config = dict(
    num_hidden_layers=8,
    norm_eps=1e-06,
    qk_norm=False,
    attn_scale=0.125,
    init_std_qkv=0.0164,
    init_std_down=0.0,
    decay_fraction=0.582,
    doc_mask=True,
    max_steps=3536,
    dataset='wikipedia_en',
)
Each number is 50 + 10 x the weight over its row's rms, rounded and kept within 0 to 99. Layers, rows and columns count from 0. The size before them is the row's rms in percent of the matrix's.

# up: layer 2 MLP up, 2048x512, rms 0.0542, rows 652-704, columns 384-447
# down: layer 2 MLP down (transposed), 2048x512, rms 0.0703, rows 652-703, columns 384-447
up652 099:58 55 51 56 42 36 46 49 57 38 43 47 59 53 38 58 47 67 49 55 52 48 46 48 60 65 64 47 47 46 49 44 57 56 53 53 42 47 45 54 47 58 69 70 56 45 51 55 37 60 37 54 60 45 47 43 69 33 31 29 74 59 50 48
down652 095:44 38 50 58 55 51 40 49 47 55 35 47 49 62 36 36 67 42 56 42 37 44 63 49 42 35 53 31 44 46 59 47 69 45 58 55 50 46 41 52 35 50 41 37 53 47 39 56 43 71 52 46 45 38 68 63 56 52 44 37 73 59 59 29
up653 088:24 57 52 50 53 57 53 64 53 42 52 46 65 41 52 41 45 40 40 38 45 55 63 39 37 51 57 43 49 36 61 49 31 47 38 51 53 54 47 42 41 48 30 40 43 63 61 39 55 51 23 38 45 39 65 65 61 50 40 64 53 49 56 52
down653 085:59 41 59 50 68 39 47 41 43 46 47 45 44 39 56 56 49 50 32 62 40 55 50 49 52 56 49 27 56 73 73 43 64 52 57 47 49 52 53 47 44 45 62 40 46 42 73 52 50 40 61 48 58 46 45 68 47 63 53 45 66 65 53 45
up654 098:49 58 45 43 55 55 53 73 35 61 46 32 39 55 58 48 55 49 41 38 54 40 42 62 45 32 47 63 54 72 57 37 60 72 74 47 62 55 57 55 67 59 48 49 57 49 39 66 46 55 56 47 49 56 37 53 38 50 57 55 49 50 54 51
down654 097:57 54 39 49 45 49 70 53 65 32 53 36 60 34 46 53 47 44 55 47 48 58 46 42 59 46 59 46 54 53 56 56 44 63 48 33 43 53 44 47 62 60 33 48 45 42 51 49 36 42 38 52 38 41 60 59 30 73 36 46 31 56 33 33
up655 102:39 58 52 49 37 55 56 56 45 37 37 38 48 53 53 68 40 54 67 52 51 59 60 59 64 50 22 58 71 45 70 54 54 35 59 38 38 54 32 51 59 51 52 55 41 33 54 58 56 51 62 37 43 50 43 62 50 52 51 44 52 48 72 67
down655 111:51 44 56 41 47 38 29 42 31 46 72 44 48 58 52 55 54 63 36 43 53 49 52 54 55 47 31 60 60 41 33 43 34 27 73 36 64 72 38 53 59 55 42 60 44 53 43 63 57 40 65 47 55 59 57 47 44 44 41 62 55 27 51 46
up656 103:22 47 45 56 50 47 45 43 52 48 62 59 49 56 42 47 56 55 59 55 51 55 55 65 52 52 54 50 41 38 45 47 43 64 47 66 52 36 40 54 46 58 52 46 52 62 54 59 71 54 54 53 52 69 58 60 45 51 51 62 45 49 54 49
down656 100:36 48 41 47 55 59 43 56 42 58 48 38 36 34 45 42 54 32 52 53 77 53 51 35 40 58 45 50 37 53 66 59 40 61 72 33 56 40 47 48 40 39 50 48 47 49 39 43 57 55 41 38 59 45 48 47 37 36 55 50 57 48 49 35
up657 095:55 43 65 59 44 35 48 57 51 54 54 33 53 55 52 54 59 32 56 64 45 50 67 47 51 64 60 48 41 35 61 40 50 41 55 46 39 48 61 54 68 48 45 53 55 54 56 50 59 35 63 52 49 57 65 62 46 79 70 48 43 50 60 57
down657 102:56 54 48 37 49 64 49 69 52 44 63 36 59 48 60 45 48 55 47 54 49 62 36 49 56 32 39 48 43 42 55 51 40 59 65 51 39 46 61 45 27 53 52 38 42 44 51 44 31 72 40 36 47 46 44 28 33 46 50 57 43 49 54 57
up658 108:44 65 55 42 64 43 54 61 40 57 49 54 45 55 38 39 48 38 43 46 58 46 58 62 32 42 51 43 59 52 42 50 65 75 33 51 56 75 49 62 39 50 49 51 57 29 55 46 44 48 51 39 46 45 52 46 62 38 72 57 59 53 42 54
down658 109:55 42 58 60 54 28 49 47 63 38 43 50 61 43 45 40 45 35 58 36 57 49 51 53 41 51 55 42 46 65 37 57 58 50 38 57 43 34 54 65 45 48 47 57 47 51 55 39 18 43 69 45 48 40 53 37 31 49 36 37 48 51 48 52
up659 096:42 39 35 42 53 33 67 66 49 51 60 40 56 43 67 48 64 37 33 42 43 59 47 57 49 57 53 48 62 60 47 38 52 52 50 54 37 59 54 56 53 60 39 48 52 43 44 42 38 47 14 41 53 30 25 40 65 52 49 56 49 45 55 67
down659 097:42 49 63 61 47 54 59 63 53 74 29 49 53 48 47 47 51 52 57 57 30 63 46 48 46 32 34 30 57 52 46 45 55 52 50 58 71 38 56 28 62 60 60 43 48 56 52 52 42 52 40 30 40 53 40 42 55 66 40 49 50 54 45 66
up660 092:54 48 55 46 32 61 60 52 39 42 48 62 41 64 47 63 56 45 61 49 55 43 64 45 63 65 55 48 45 66 48 65 65 46 38 34 62 56 60 38 36 52 53 50 57 61 49 40 55 61 43 45 45 45 61 62 58 53 47 32 74 56 58 60
down660 094:39 49 47 56 64 43 42 51 53 62 41 52 50 46 48 57 48 46 58 41 54 58 51 47 46 60 49 37 43 68 63 45 57 53 54 58 56 47 48 41 37 28 65 37 42 41 62 61 53 31 67 48 44 47 38 59 46 53 52 46 51 74 43 40
up661 104:37 66 59 44 46 55 53 54 45 51 41 36 50 36 59 45 40 55 42 52 49 50 68 48 53 49 62 35 48 40 41 54 47 62 50 45 60 40 49 65 58 50 53 61 55 43 46 47 72 59 36 57 57 55 41 34 35 54 54 61 41 34 58 29
down661 100:49 61 65 53 36 39 42 69 53 53 52 32 52 43 32 36 35 30 59 45 44 41 62 36 60 32 54 49 45 78 57 59 44 23 47 67 50 48 54 40 58 52 52 45 61 53 65 38 59 32 44 45 45 38 37 42 53 54 60 67 51 41 59 51
up662 089:59 46 53 54 57 56 72 43 49 56 50 44 40 40 54 52 72 62 43 40 48 54 54 36 58 50 57 43 49 50 63 53 49 56 36 45 50 45 65 64 34 51 58 44 62 53 49 57 38 49 59 50 47 29 47 47 36 60 43 57 55 60 48 49
down662 084:42 65 66 67 47 43 60 45 62 61 35 47 52 62 62 47 49 47 49 37 63 49 44 60 48 53 26 54 42 59 46 53 55 46 45 43 48 65 56 42 67 50 54 63 56 52 51 56 45 68 56 56 78 54 43 59 53 59 56 49 64 51 41 48
up663 093:33 44 50 43 49 47 58 46 34 58 57 34 56 63 59 53 44 44 45 61 45 48 37 45 61 60 57 52 63 54 45 50 28 71 52 50 45 59 43 54 43 54 38 41 42 53 40 50 40 51 51 58 64 40 47 24 48 57 43 53 51 54 48 53
down663 097:50 57 38 36 41 45 59 43 56 30 50 66 47 58 59 68 24 60 47 40 62 55 32 38 57 44 38 54 38 52 48 43 38 65 40 43 62 52 54 57 70 58 47 54 34 31 62 53 40 50 54 68 28 41 32 35 54 52 57 46 36 42 41 66
up664 108:29 50 35 49 59 41 49 56 53 58 47 47 47 53 47 55 54 69 47 46 51 47 55 70 47 62 66 44 54 66 62 53 55 52 44 60 46 48 48 48 50 57 57 59 58 44 56 40 59 45 39 64 60 46 60 39 41 63 59 75 37 62 53 46
down664 112:46 40 50 59 36 52 54 48 51 74 53 52 50 54 60 45 49 74 44 36 46 53 43 50 54 33 44 36 55 45 55 37 33 45 33 42 65 60 37 44 49 42 61 51 50 61 54 30 59 46 45 50 50 57 51 49 48 60 60 53 17 46 44 60
up665 101:49 67 43 40 69 54 58 28 34 63 48 42 46 45 71 44 60 66 41 56 58 62 42 54 49 36 43 64 41 58 44 45 34 60 40 55 52 37 23 50 59 63 38 44 50 47 45 45 64 40 40 53 36 62 52 56 57 52 34 32 42 46 54 43
down665 094:48 43 48 58 54 52 58 49 57 54 33 30 56 60 48 52 67 57 47 67 40 58 48 51 56 41 61 75 52 56 42 52 35 36 67 58 61 47 60 36 63 35 43 36 45 39 57 42 47 48 46 54 79 55 60 47 42 52 65 51 49 53 31 46
up666 092:64 55 42 41 66 55 62 56 41 52 58 36 57 42 52 63 65 49 51 44 49 55 46 49 48 46 50 34 54 41 34 48 58 49 58 45 48 59 26 57 60 45 41 56 66 45 41 68 38 50 57 60 63 46 49 53 44 51 37 54 43 39 31 46
down666 088:41 44 50 51 39 49 41 52 60 42 51 34 52 49 41 58 48 55 59 46 39 54 17 44 45 57 45 76 28 65 47 47 57 45 45 83 56 64 60 47 53 54 41 47 47 45 45 46 51 33 57 48 39 48 42 26 53 49 50 58 32 57 36 44
up667 100:29 54 58 55 51 25 58 41 51 50 66 28 57 46 55 56 43 65 35 37 38 44 58 57 47 46 64 38 47 37 55 56 54 49 50 49 44 47 42 55 48 45 50 60 34 59 44 31 41 57 51 43 56 45 58 63 55 57 52 45 48 48 50 51
down667 095:46 43 31 54 50 52 50 41 58 50 50 55 45 49 39 49 39 46 62 36 36 50 30 62 42 48 53 63 42 41 62 45 07 41 60 51 46 49 41 51 49 55 55 54 60 57 48 49 53 55 62 45 64 46 56 59 65 38 46 44 39 74 38 65
up668 097:50 32 59 44 38 50 38 58 40 55 53 54 59 61 62 71 50 56 53 54 42 49 40 57 67 37 61 49 61 46 53 48 50 35 39 33 42 67 58 65 61 45 46 36 40 58 68 45 27 62 42 59 56 50 68 38 60 45 52 54 44 55 64 48
down668 112:38 54 56 41 52 66 40 47 42 50 38 40 20 39 48 49 40 41 42 56 50 61 40 47 49 58 63 40 54 70 57 61 45 49 51 44 42 49 61 50 28 30 38 31 49 42 43 52 40 46 49 50 39 51 45 56 55 53 49 45 35 42 58 40
up669 091:46 54 56 49 63 41 52 49 55 70 60 39 51 67 55 29 24 57 72 47 54 65 46 60 59 45 48 42 51 58 56 56 51 44 47 37 48 53 56 46 52 50 56 47 56 59 50 49 49 64 66 51 56 50 40 47 50 61 46 57 58 51 37 51
down669 083:51 33 45 54 57 61 59 78 57 49 31 46 33 61 51 36 47 48 51 54 39 59 53 47 38 51 41 28 40 30 45 53 47 40 57 35 59 71 47 46 31 38 66 15 45 39 66 40 37 18 52 39 43 53 60 53 42 38 57 57 41 59 53 45
up670 107:54 60 45 44 47 40 49 44 43 49 46 44 41 49 61 43 52 56 38 37 36 46 51 57 48 50 69 36 49 35 52 52 51 46 48 52 59 50 45 50 44 62 60 63 79 42 53 38 43 38 43 46 56 48 51 51 54 62 55 57 71 44 55 58
down670 095:38 57 55 53 64 47 47 54 59 61 69 38 30 53 40 41 44 45 38 64 56 41 43 61 43 42 63 58 46 50 42 42 46 55 48 45 56 57 38 61 49 54 65 53 56 60 45 40 53 45 55 33 51 52 52 53 45 74 61 42 56 43 56 41
up671 103:49 59 63 53 48 54 48 38 61 48 36 58 57 45 60 58 61 57 50 48 63 50 27 59 55 38 57 64 46 52 45 27 47 58 38 49 44 48 53 59 64 70 49 47 41 45 54 81 28 56 59 40 33 61 51 40 53 50 56 26 52 68 48 61
down671 102:56 53 48 39 33 58 71 63 45 56 63 48 62 52 60 57 51 37 52 52 59 60 52 57 68 63 51 45 38 55 32 50 57 54 38 52 63 48 75 40 49 52 51 47 38 47 45 49 53 39 67 60 46 39 40 51 61 48 46 29 50 47 56 41
up672 091:58 63 52 46 61 51 37 49 47 65 35 43 46 57 54 47 36 43 65 50 52 46 48 61 58 62 59 46 39 24 39 61 51 66 44 58 41 50 46 58 70 59 36 38 52 65 46 40 33 49 62 46 54 56 47 48 63 67 56 39 40 49 47 53
down672 094:41 30 44 47 52 43 38 56 54 62 49 38 43 58 31 60 49 51 39 62 54 44 60 58 43 40 57 72 40 43 33 64 63 67 46 43 59 54 46 47 60 49 55 44 43 55 60 39 48 37 49 47 41 60 64 47 34 42 50 52 58 35 40 42
up673 079:42 77 63 53 69 39 33 63 44 49 53 42 52 41 38 53 60 44 29 66 54 56 40 48 51 42 59 34 52 29 59 55 55 57 52 31 44 51 54 60 52 49 34 43 63 77 47 50 48 64 50 27 44 52 57 45 62 33 50 48 57 42 57 54
down673 094:67 40 47 52 48 53 56 59 52 49 51 59 49 44 64 40 32 41 77 41 46 55 59 43 42 34 38 56 50 59 65 44 43 57 46 48 57 40 33 38 35 66 66 65 38 38 33 35 52 40 59 54 51 56 51 61 43 54 41 58 54 53 44 49
up674 102:52 57 51 57 69 45 46 32 35 54 52 46 59 51 38 41 43 57 65 66 49 31 38 46 57 65 65 44 48 34 40 56 45 68 58 56 49 42 63 54 42 45 56 59 58 43 52 72 66 49 28 57 37 38 42 50 43 58 56 60 40 45 66 58
down674 091:49 69 56 40 62 33 39 39 30 65 50 58 38 54 49 41 52 66 58 72 53 40 48 52 53 61 53 49 64 37 54 29 39 46 54 55 48 53 40 41 40 36 41 42 49 53 59 59 56 58 49 49 52 48 40 46 17 46 66 47 57 43 39 31
up675 103:37 54 33 63 65 56 44 51 56 37 61 50 52 50 65 38 55 45 59 55 49 43 42 61 58 53 44 55 47 43 56 57 69 63 47 42 39 45 61 69 49 40 58 63 47 48 54 56 68 54 47 59 51 63 49 55 57 52 36 36 33 43 52 59
down675 094:47 40 33 49 46 45 46 75 52 43 55 51 42 66 54 65 48 48 68 52 57 44 46 40 57 67 46 66 55 53 56 50 67 44 55 40 36 49 39 58 52 59 49 49 50 55 60 50 54 65 64 33 54 48 39 42 59 63 51 55 45 56 59 66
up676 095:65 36 46 48 57 49 56 34 65 55 57 48 64 36 51 37 48 46 47 40 48 61 59 60 53 60 47 49 52 42 51 62 47 51 50 43 36 47 50 35 42 67 36 55 54 44 47 40 59 49 21 40 48 49 45 43 25 65 49 64 66 52 40 55
down676 095:40 41 74 56 50 59 48 44 48 54 34 39 44 45 68 46 64 42 41 46 48 60 42 47 41 49 45 41 53 27 48 47 48 51 51 47 63 42 51 40 55 52 42 54 38 45 51 47 51 76 61 55 56 52 55 41 42 55 52 60 49 53 70 57
up677 098:56 64 46 37 56 48 57 42 53 46 49 45 64 53 34 37 51 54 46 54 45 38 56 52 41 48 57 42 44 62 49 42 34 50 51 67 64 29 44 47 43 57 44 58 38 32 53 46 54 60 53 47 41 53 51 44 64 60 34 42 51 32 50 53
down677 100:59 42 32 44 42 46 41 61 43 38 46 61 70 64 51 39 51 55 29 50 53 59 45 52 56 56 67 61 40 46 36 50 40 68 54 41 43 45 33 36 49 37 63 54 47 61 44 52 50 47 62 54 44 39 65 47 55 39 42 79 55 44 51 55
up678 100:51 66 44 48 33 60 47 45 45 45 29 45 48 46 50 55 67 61 62 45 70 50 44 66 58 47 43 54 50 47 36 40 51 34 56 56 48 27 54 51 66 51 63 36 64 59 40 53 58 55 44 61 46 50 42 44 38 53 69 43 62 37 48 44
down678 094:54 49 44 42 29 58 38 42 47 52 45 45 47 41 66 50 56 54 42 55 55 40 46 66 44 51 50 53 50 73 59 41 56 25 37 56 44 52 43 68 39 53 56 54 51 52 45 47 67 65 51 60 65 46 57 42 57 55 61 68 56 32 33 39
up679 109:34 50 43 44 62 47 17 61 51 56 55 44 52 54 39 50 56 51 76 59 57 40 62 63 40 55 46 47 59 57 51 65 65 50 46 51 57 57 61 50 33 57 56 69 39 46 53 45 56 49 61 52 44 55 61 51 52 56 41 53 56 46 58 58
down679 119:46 52 60 54 36 50 45 58 57 51 59 63 46 38 40 59 62 54 37 44 42 48 45 53 35 54 41 61 47 69 68 37 50 53 55 57 43 58 53 50 57 42 42 47 37 41 37 41 48 41 64 59 50 49 47 51 48 54 51 55 30 47 44 66
up680 097:36 60 50 37 49 56 59 23 56 62 43 69 53 12 46 37 46 64 54 53 65 36 46 50 57 29 50 32 41 54 43 45 57 51 63 47 49 53 40 39 63 40 28 60 71 54 48 50 45 41 58 48 58 54 46 61 50 58 66 45 37 63 50 49
down680 101:59 52 64 29 61 58 52 55 43 67 65 43 51 46 59 33 49 51 58 62 46 51 37 63 51 52 51 50 48 58 59 41 20 43 56 53 53 46 61 41 52 54 48 39 63 62 42 47 38 60 40 45 33 45 51 60 48 41 52 57 52 65 62 43
up681 092:41 50 38 49 43 20 54 62 40 43 64 33 53 45 60 49 43 54 53 53 45 38 47 54 47 43 63 42 54 35 39 71 51 44 73 51 54 61 62 57 37 45 64 71 39 41 42 49 63 69 58 54 53 54 50 53 51 51 55 55 49 54 45 50
down681 098:43 71 50 48 57 50 40 45 42 55 36 61 53 72 42 50 21 65 57 54 54 57 63 48 48 67 29 37 28 53 60 47 54 29 45 56 38 46 63 52 51 59 59 47 62 64 60 43 40 60 57 46 46 48 41 46 39 61 46 47 68 51 53 33
up682 094:43 62 66 27 34 46 61 69 60 62 46 44 67 52 36 54 39 52 54 35 49 36 55 38 54 52 37 54 37 45 57 70 40 34 47 71 39 44 32 49 69 63 60 63 57 55 47 38 53 59 49 61 57 59 62 31 40 56 33 47 53 60 48 52
down682 095:51 58 70 41 51 40 51 63 55 48 63 59 53 39 56 45 55 66 41 44 53 40 59 38 54 66 68 45 33 60 45 57 44 33 54 54 74 58 43 48 63 49 62 63 51 59 55 45 47 45 47 51 44 56 62 31 75 34 45 47 49 51 57 44
up683 097:35 32 50 60 50 47 42 48 42 46 61 56 53 56 47 60 57 54 43 62 35 55 49 59 52 54 47 64 41 38 46 44 63 59 62 29 49 53 63 60 42 51 57 33 43 48 47 52 59 51 42 42 54 47 49 55 49 48 52 52 39 59 41 32
down683 086:61 33 52 57 43 42 33 31 47 43 34 50 55 48 56 48 39 36 34 50 50 47 57 47 54 54 50 61 48 62 70 36 54 45 47 33 34 33 45 70 65 59 37 42 65 46 56 66 41 43 51 44 62 42 60 56 51 59 64 52 60 51 50 45
up684 097:46 13 34 46 52 57 60 69 36 46 28 35 29 49 49 40 59 39 49 50 41 33 57 46 49 42 46 61 62 43 38 45 57 57 42 52 56 40 57 61 53 48 65 48 44 45 50 44 62 36 40 57 65 49 52 38 48 38 54 43 56 47 35 58
down684 089:52 54 48 44 51 64 46 59 48 63 43 72 48 34 46 67 58 52 32 34 56 54 43 53 60 56 56 40 56 55 60 44 46 39 51 44 76 43 72 47 27 43 32 48 62 56 46 40 53 61 56 49 27 44 57 50 53 40 48 68 48 35 39 53
up685 097:36 55 53 40 37 52 50 56 45 56 41 51 54 54 58 47 57 39 65 53 53 47 42 50 45 63 60 36 59 58 34 48 60 63 56 41 51 48 46 50 38 59 67 68 53 44 40 49 63 54 57 47 50 55 39 51 37 45 53 32 51 69 62 63
down685 099:67 59 49 40 67 52 43 52 47 42 54 57 49 51 50 42 61 59 53 35 60 58 55 46 46 43 46 62 48 44 45 26 58 43 29 27 31 44 52 71 50 53 48 47 43 51 31 31 61 47 50 48 39 59 45 28 47 54 29 74 49 33 48 51
up686 090:54 48 65 39 61 52 43 42 57 59 30 36 49 60 59 53 45 45 57 59 63 49 44 54 50 49 32 50 62 50 38 45 48 38 68 43 38 57 55 62 46 63 53 49 47 48 52 44 37 62 24 45 36 33 76 57 48 63 55 48 54 81 44 54
down686 085:49 44 52 48 54 46 45 52 37 47 75 54 45 49 55 54 63 60 47 51 41 44 49 53 50 58 52 39 37 58 28 33 43 53 48 55 56 45 39 40 60 46 58 49 42 45 53 34 52 51 66 43 54 62 37 42 27 49 56 71 75 42 41 43
up687 097:47 45 35 49 39 47 52 65 50 59 61 41 69 41 54 52 49 36 58 47 55 43 49 58 44 55 74 61 47 41 58 67 58 60 51 46 54 34 51 50 80 50 51 45 60 55 65 45 66 47 45 44 57 53 58 41 46 47 33 55 54 66 49 64
down687 092:45 46 46 46 57 43 35 54 54 44 54 44 51 54 54 68 66 42 48 52 44 42 70 42 61 38 42 44 53 55 61 59 61 42 60 51 33 59 41 74 39 44 42 40 57 48 50 42 49 66 45 43 50 67 36 49 50 69 56 42 53 46 43 54
up688 111:61 57 41 50 65 48 41 45 54 52 56 50 56 50 49 31 50 31 50 50 54 51 43 62 70 68 60 62 64 55 65 66 39 66 65 49 52 43 57 53 42 51 57 63 59 67 56 40 48 43 45 60 53 51 67 45 45 46 53 64 72 61 49 40
down688 115:70 53 52 45 55 56 48 39 64 38 55 54 49 43 50 35 54 35 42 52 51 68 58 49 38 66 54 40 48 57 47 40 41 62 50 52 41 51 45 48 57 48 61 65 31 60 41 45 48 53 45 48 37 51 48 37 49 61 61 47 38 64 52 51
up689 104:46 57 46 44 63 53 57 39 41 66 35 61 31 66 41 43 63 46 57 52 35 51 30 40 42 84 58 56 39 57 46 58 45 44 51 58 29 51 54 46 42 50 47 57 51 41 39 63 50 56 43 62 44 53 34 56 72 61 44 49 55 70 33 56
down689 108:70 43 44 42 43 55 35 48 36 54 50 36 42 42 58 69 42 45 61 43 61 53 39 53 59 73 40 40 67 48 44 53 57 55 52 59 52 47 36 52 67 62 43 71 37 65 39 33 66 49 56 63 54 44 36 44 65 53 68 53 39 38 56 59
up690 098:53 32 39 53 41 52 52 43 56 53 52 61 62 63 55 49 54 53 71 37 36 47 37 37 41 47 52 64 52 54 62 58 38 47 50 54 38 57 47 37 34 71 47 45 77 57 64 60 46 42 49 42 44 64 27 41 63 50 59 51 49 53 51 62
down690 104:43 45 52 49 70 40 60 58 60 52 40 39 53 47 49 50 40 53 44 53 45 63 44 59 31 52 56 51 52 32 40 32 60 43 56 43 44 37 34 47 42 50 42 27 71 55 62 51 53 45 58 31 35 57 50 49 47 45 48 56 42 43 47 44
up691 108:53 32 53 58 46 50 67 56 51 33 49 52 73 60 50 41 59 20 44 55 54 55 43 43 53 51 34 50 46 52 31 62 57 39 48 35 49 39 78 56 50 45 56 63 62 45 31 40 54 55 41 52 49 38 54 61 41 70 26 52 35 67 58 55
down691 120:43 56 30 52 37 50 49 66 43 70 55 23 63 44 64 56 52 45 41 60 58 43 45 60 62 60 48 46 67 47 26 52 69 59 51 40 54 54 39 42 64 44 43 65 67 43 35 48 38 45 64 53 39 46 36 51 58 57 43 63 52 44 84 55
up692 111:37 57 71 58 35 43 48 68 57 54 39 52 45 42 53 57 55 57 44 57 36 47 54 53 72 59 80 50 66 41 53 37 34 51 35 56 56 48 50 51 57 48 37 47 65 37 61 57 53 68 60 65 25 52 41 63 56 59 52 25 70 50 56 58
down692 125:49 56 65 40 39 49 54 52 46 52 65 51 52 55 57 62 41 59 45 52 35 51 39 59 51 43 51 45 48 47 37 30 42 70 32 47 47 59 46 62 53 27 41 65 58 45 48 64 44 41 48 64 37 76 44 63 56 55 55 46 48 51 54 51
up693 106:50 64 46 52 62 25 66 42 56 59 54 53 37 53 65 43 53 56 31 52 58 40 53 61 58 39 51 54 45 50 41 49 56 61 33 59 43 59 58 47 50 49 64 45 61 56 41 44 53 46 42 52 56 44 50 50 52 63 47 48 56 59 38 56
down693 110:19 64 39 31 51 57 41 52 42 37 56 44 57 46 45 49 42 55 49 51 44 60 57 61 50 51 42 54 68 52 33 60 54 30 56 50 52 57 51 42 44 64 49 38 48 48 57 57 53 41 34 52 37 42 59 61 66 61 45 59 50 44 52 62
up694 109:39 63 50 41 68 59 38 50 44 45 73 52 53 52 35 38 51 37 52 57 62 57 60 45 51 40 41 43 38 47 34 42 37 33 58 62 45 74 61 25 46 60 64 59 51 52 52 43 47 61 45 31 45 62 50 74 52 41 52 58 53 67 54 59
down694 116:35 32 54 50 57 47 54 40 33 56 47 46 56 44 45 40 52 47 49 51 53 46 52 63 42 44 48 39 39 62 45 26 42 59 52 65 49 46 48 41 39 54 57 48 55 43 51 62 51 58 42 43 53 50 39 34 37 44 49 31 53 48 53 46
up695 094:56 51 55 48 59 48 47 46 36 53 48 46 53 49 56 56 40 61 54 50 52 59 63 44 49 56 43 73 49 55 48 51 43 50 49 59 58 36 31 48 43 55 62 60 70 50 32 37 20 55 31 48 39 25 37 66 69 50 46 44 57 53 61 52
down695 094:43 54 52 61 38 53 35 52 57 38 65 44 43 51 56 44 51 51 49 46 63 45 36 51 34 47 49 54 43 55 55 29 40 55 37 40 37 49 49 53 57 34 44 49 46 56 58 49 45 42 65 39 63 54 47 50 43 54 56 59 44 47 50 55
up696 107:46 63 59 56 62 44 49 55 56 40 40 64 41 31 56 61 75 52 40 53 53 46 46 49 45 54 59 56 53 67 50 60 63 52 55 62 50 43 29 44 39 58 47 52 69 40 40 39 55 49 56 54 66 44 53 49 40 42 39 55 45 36 50 53
down696 103:41 55 47 40 75 34 61 48 40 52 40 46 42 62 66 64 64 26 55 46 60 26 49 43 28 59 44 45 52 40 51 53 25 50 34 44 61 54 39 50 53 49 57 49 47 46 46 39 49 51 63 46 58 34 43 57 50 48 32 45 48 44 57 51
up697 098:42 64 68 55 51 60 48 47 55 44 64 34 61 58 50 34 42 67 44 55 63 48 45 47 54 52 51 42 49 39 39 56 43 55 56 54 44 54 40 24 56 55 54 71 73 59 55 47 39 49 48 46 57 51 54 53 51 52 42 59 57 38 36 45
down697 089:57 72 44 45 48 47 55 64 29 43 34 34 37 44 49 60 42 36 44 57 63 38 40 47 58 65 45 65 65 53 43 66 51 53 53 58 51 36 44 44 59 39 53 53 54 38 41 46 49 47 39 39 59 56 53 40 52 40 54 52 56 45 58 58
up698 098:62 51 46 43 39 41 54 50 51 46 60 51 53 37 45 50 61 58 58 58 63 77 49 38 34 66 46 45 57 57 63 44 50 45 49 46 49 60 63 56 66 44 57 40 65 51 52 61 69 39 36 54 54 50 59 59 29 28 54 51 52 46 25 41
down698 094:36 40 45 54 48 39 56 56 51 70 46 34 54 57 53 46 50 43 56 50 53 47 50 48 67 54 35 37 56 51 55 30 59 39 52 20 33 58 64 40 52 38 55 44 54 44 55 49 46 69 51 60 52 60 52 25 52 40 34 43 34 44 55 45
up699 088:39 49 46 55 61 49 51 50 32 70 48 58 42 58 56 44 36 52 42 55 62 41 50 47 43 69 37 44 71 47 52 56 53 43 59 60 47 49 59 57 50 56 51 57 41 56 47 45 53 40 62 58 57 64 43 44 56 46 53 58 52 50 49 33
down699 098:45 42 64 36 45 41 43 47 49 33 51 55 44 39 54 43 39 53 48 32 39 70 53 53 46 35 40 53 21 36 49 61 43 38 57 62 61 66 54 51 51 64 64 42 40 46 45 60 60 66 43 60 38 45 41 47 58 60 52 41 40 55 50 40
up700 096:48 65 27 70 42 68 69 57 55 36 64 38 44 60 50 35 45 37 56 59 37 41 76 58 62 54 48 49 51 41 45 34 63 43 58 58 54 78 46 38 54 48 56 55 49 53 35 35 68 43 55 53 44 27 65 54 63 62 60 57 47 51 44 49
down700 092:40 46 43 49 30 33 51 39 32 47 38 52 39 62 64 48 49 34 56 26 47 51 48 52 49 46 70 53 47 44 38 58 66 52 56 45 37 57 53 58 50 57 39 59 61 42 43 36 62 51 54 43 57 56 49 41 42 55 59 50 49 49 29 54
up701 102:50 43 55 51 41 45 44 58 43 38 55 51 63 54 50 44 56 51 46 42 51 50 57 48 38 57 38 54 52 44 41 49 53 54 45 51 46 54 40 51 50 42 44 45 54 43 48 52 38 40 56 46 68 35 59 52 32 68 39 45 50 33 52 65
down701 106:36 57 52 52 43 49 44 42 41 39 54 63 46 42 44 25 61 47 51 46 59 39 65 54 53 48 40 78 24 46 50 45 54 49 55 50 49 60 37 47 43 67 20 50 42 40 49 61 41 43 54 50 58 43 36 58 40 65 60 48 33 39 37 33
up702 097:54 62 52 37 46 39 64 46 29 32 46 62 49 51 44 47 51 40 55 64 54 65 59 46 43 49 37 50 56 66 60 41 56 53 64 56 45 53 55 59 60 54 67 64 36 71 45 44 53 57 36 65 49 65 60 61 38 32 58 57 57 59 47 53
down702 091:42 40 41 42 59 59 39 75 34 48 40 52 55 62 31 40 51 58 38 67 50 51 56 47 51 53 65 47 67 44 41 40 45 28 49 45 55 48 55 45 65 55 65 54 50 57 54 40 54 30 53 67 54 56 60 45 52 49 56 59 61 37 62 31
up703 089:50 46 43 50 56 56 44 47 50 54 60 39 63 24 60 56 37 40 54 34 46 27 50 67 47 62 65 60 48 55 50 54 60 43 51 50 47 57 54 48 63 42 53 35 48 51 58 33 53 60 38 42 52 45 33 48 56 57 47 54 55 60 38 48
down703 096:41 55 69 58 73 42 54 42 58 54 52 64 56 48 51 59 54 58 53 47 52 37 42 55 44 47 59 59 45 51 45 50 31 48 59 49 49 53 63 53 59 39 46 51 37 57 63 68 36 53 56 45 49 53 73 56 64 48 49 43 66 50 48 50
up704 098:38 43 51 48 52 35 57 57 36 64 61 42 51 43 50 48 59 60 45 60 43 53 46 64 35 53 66 67 42 44 30 41 54 55 39 47 42 37 60 44 54 56 43 56 59 51 51 50 71 75 40 61 39 42 63 45 33 37 35 37 35 62 53 45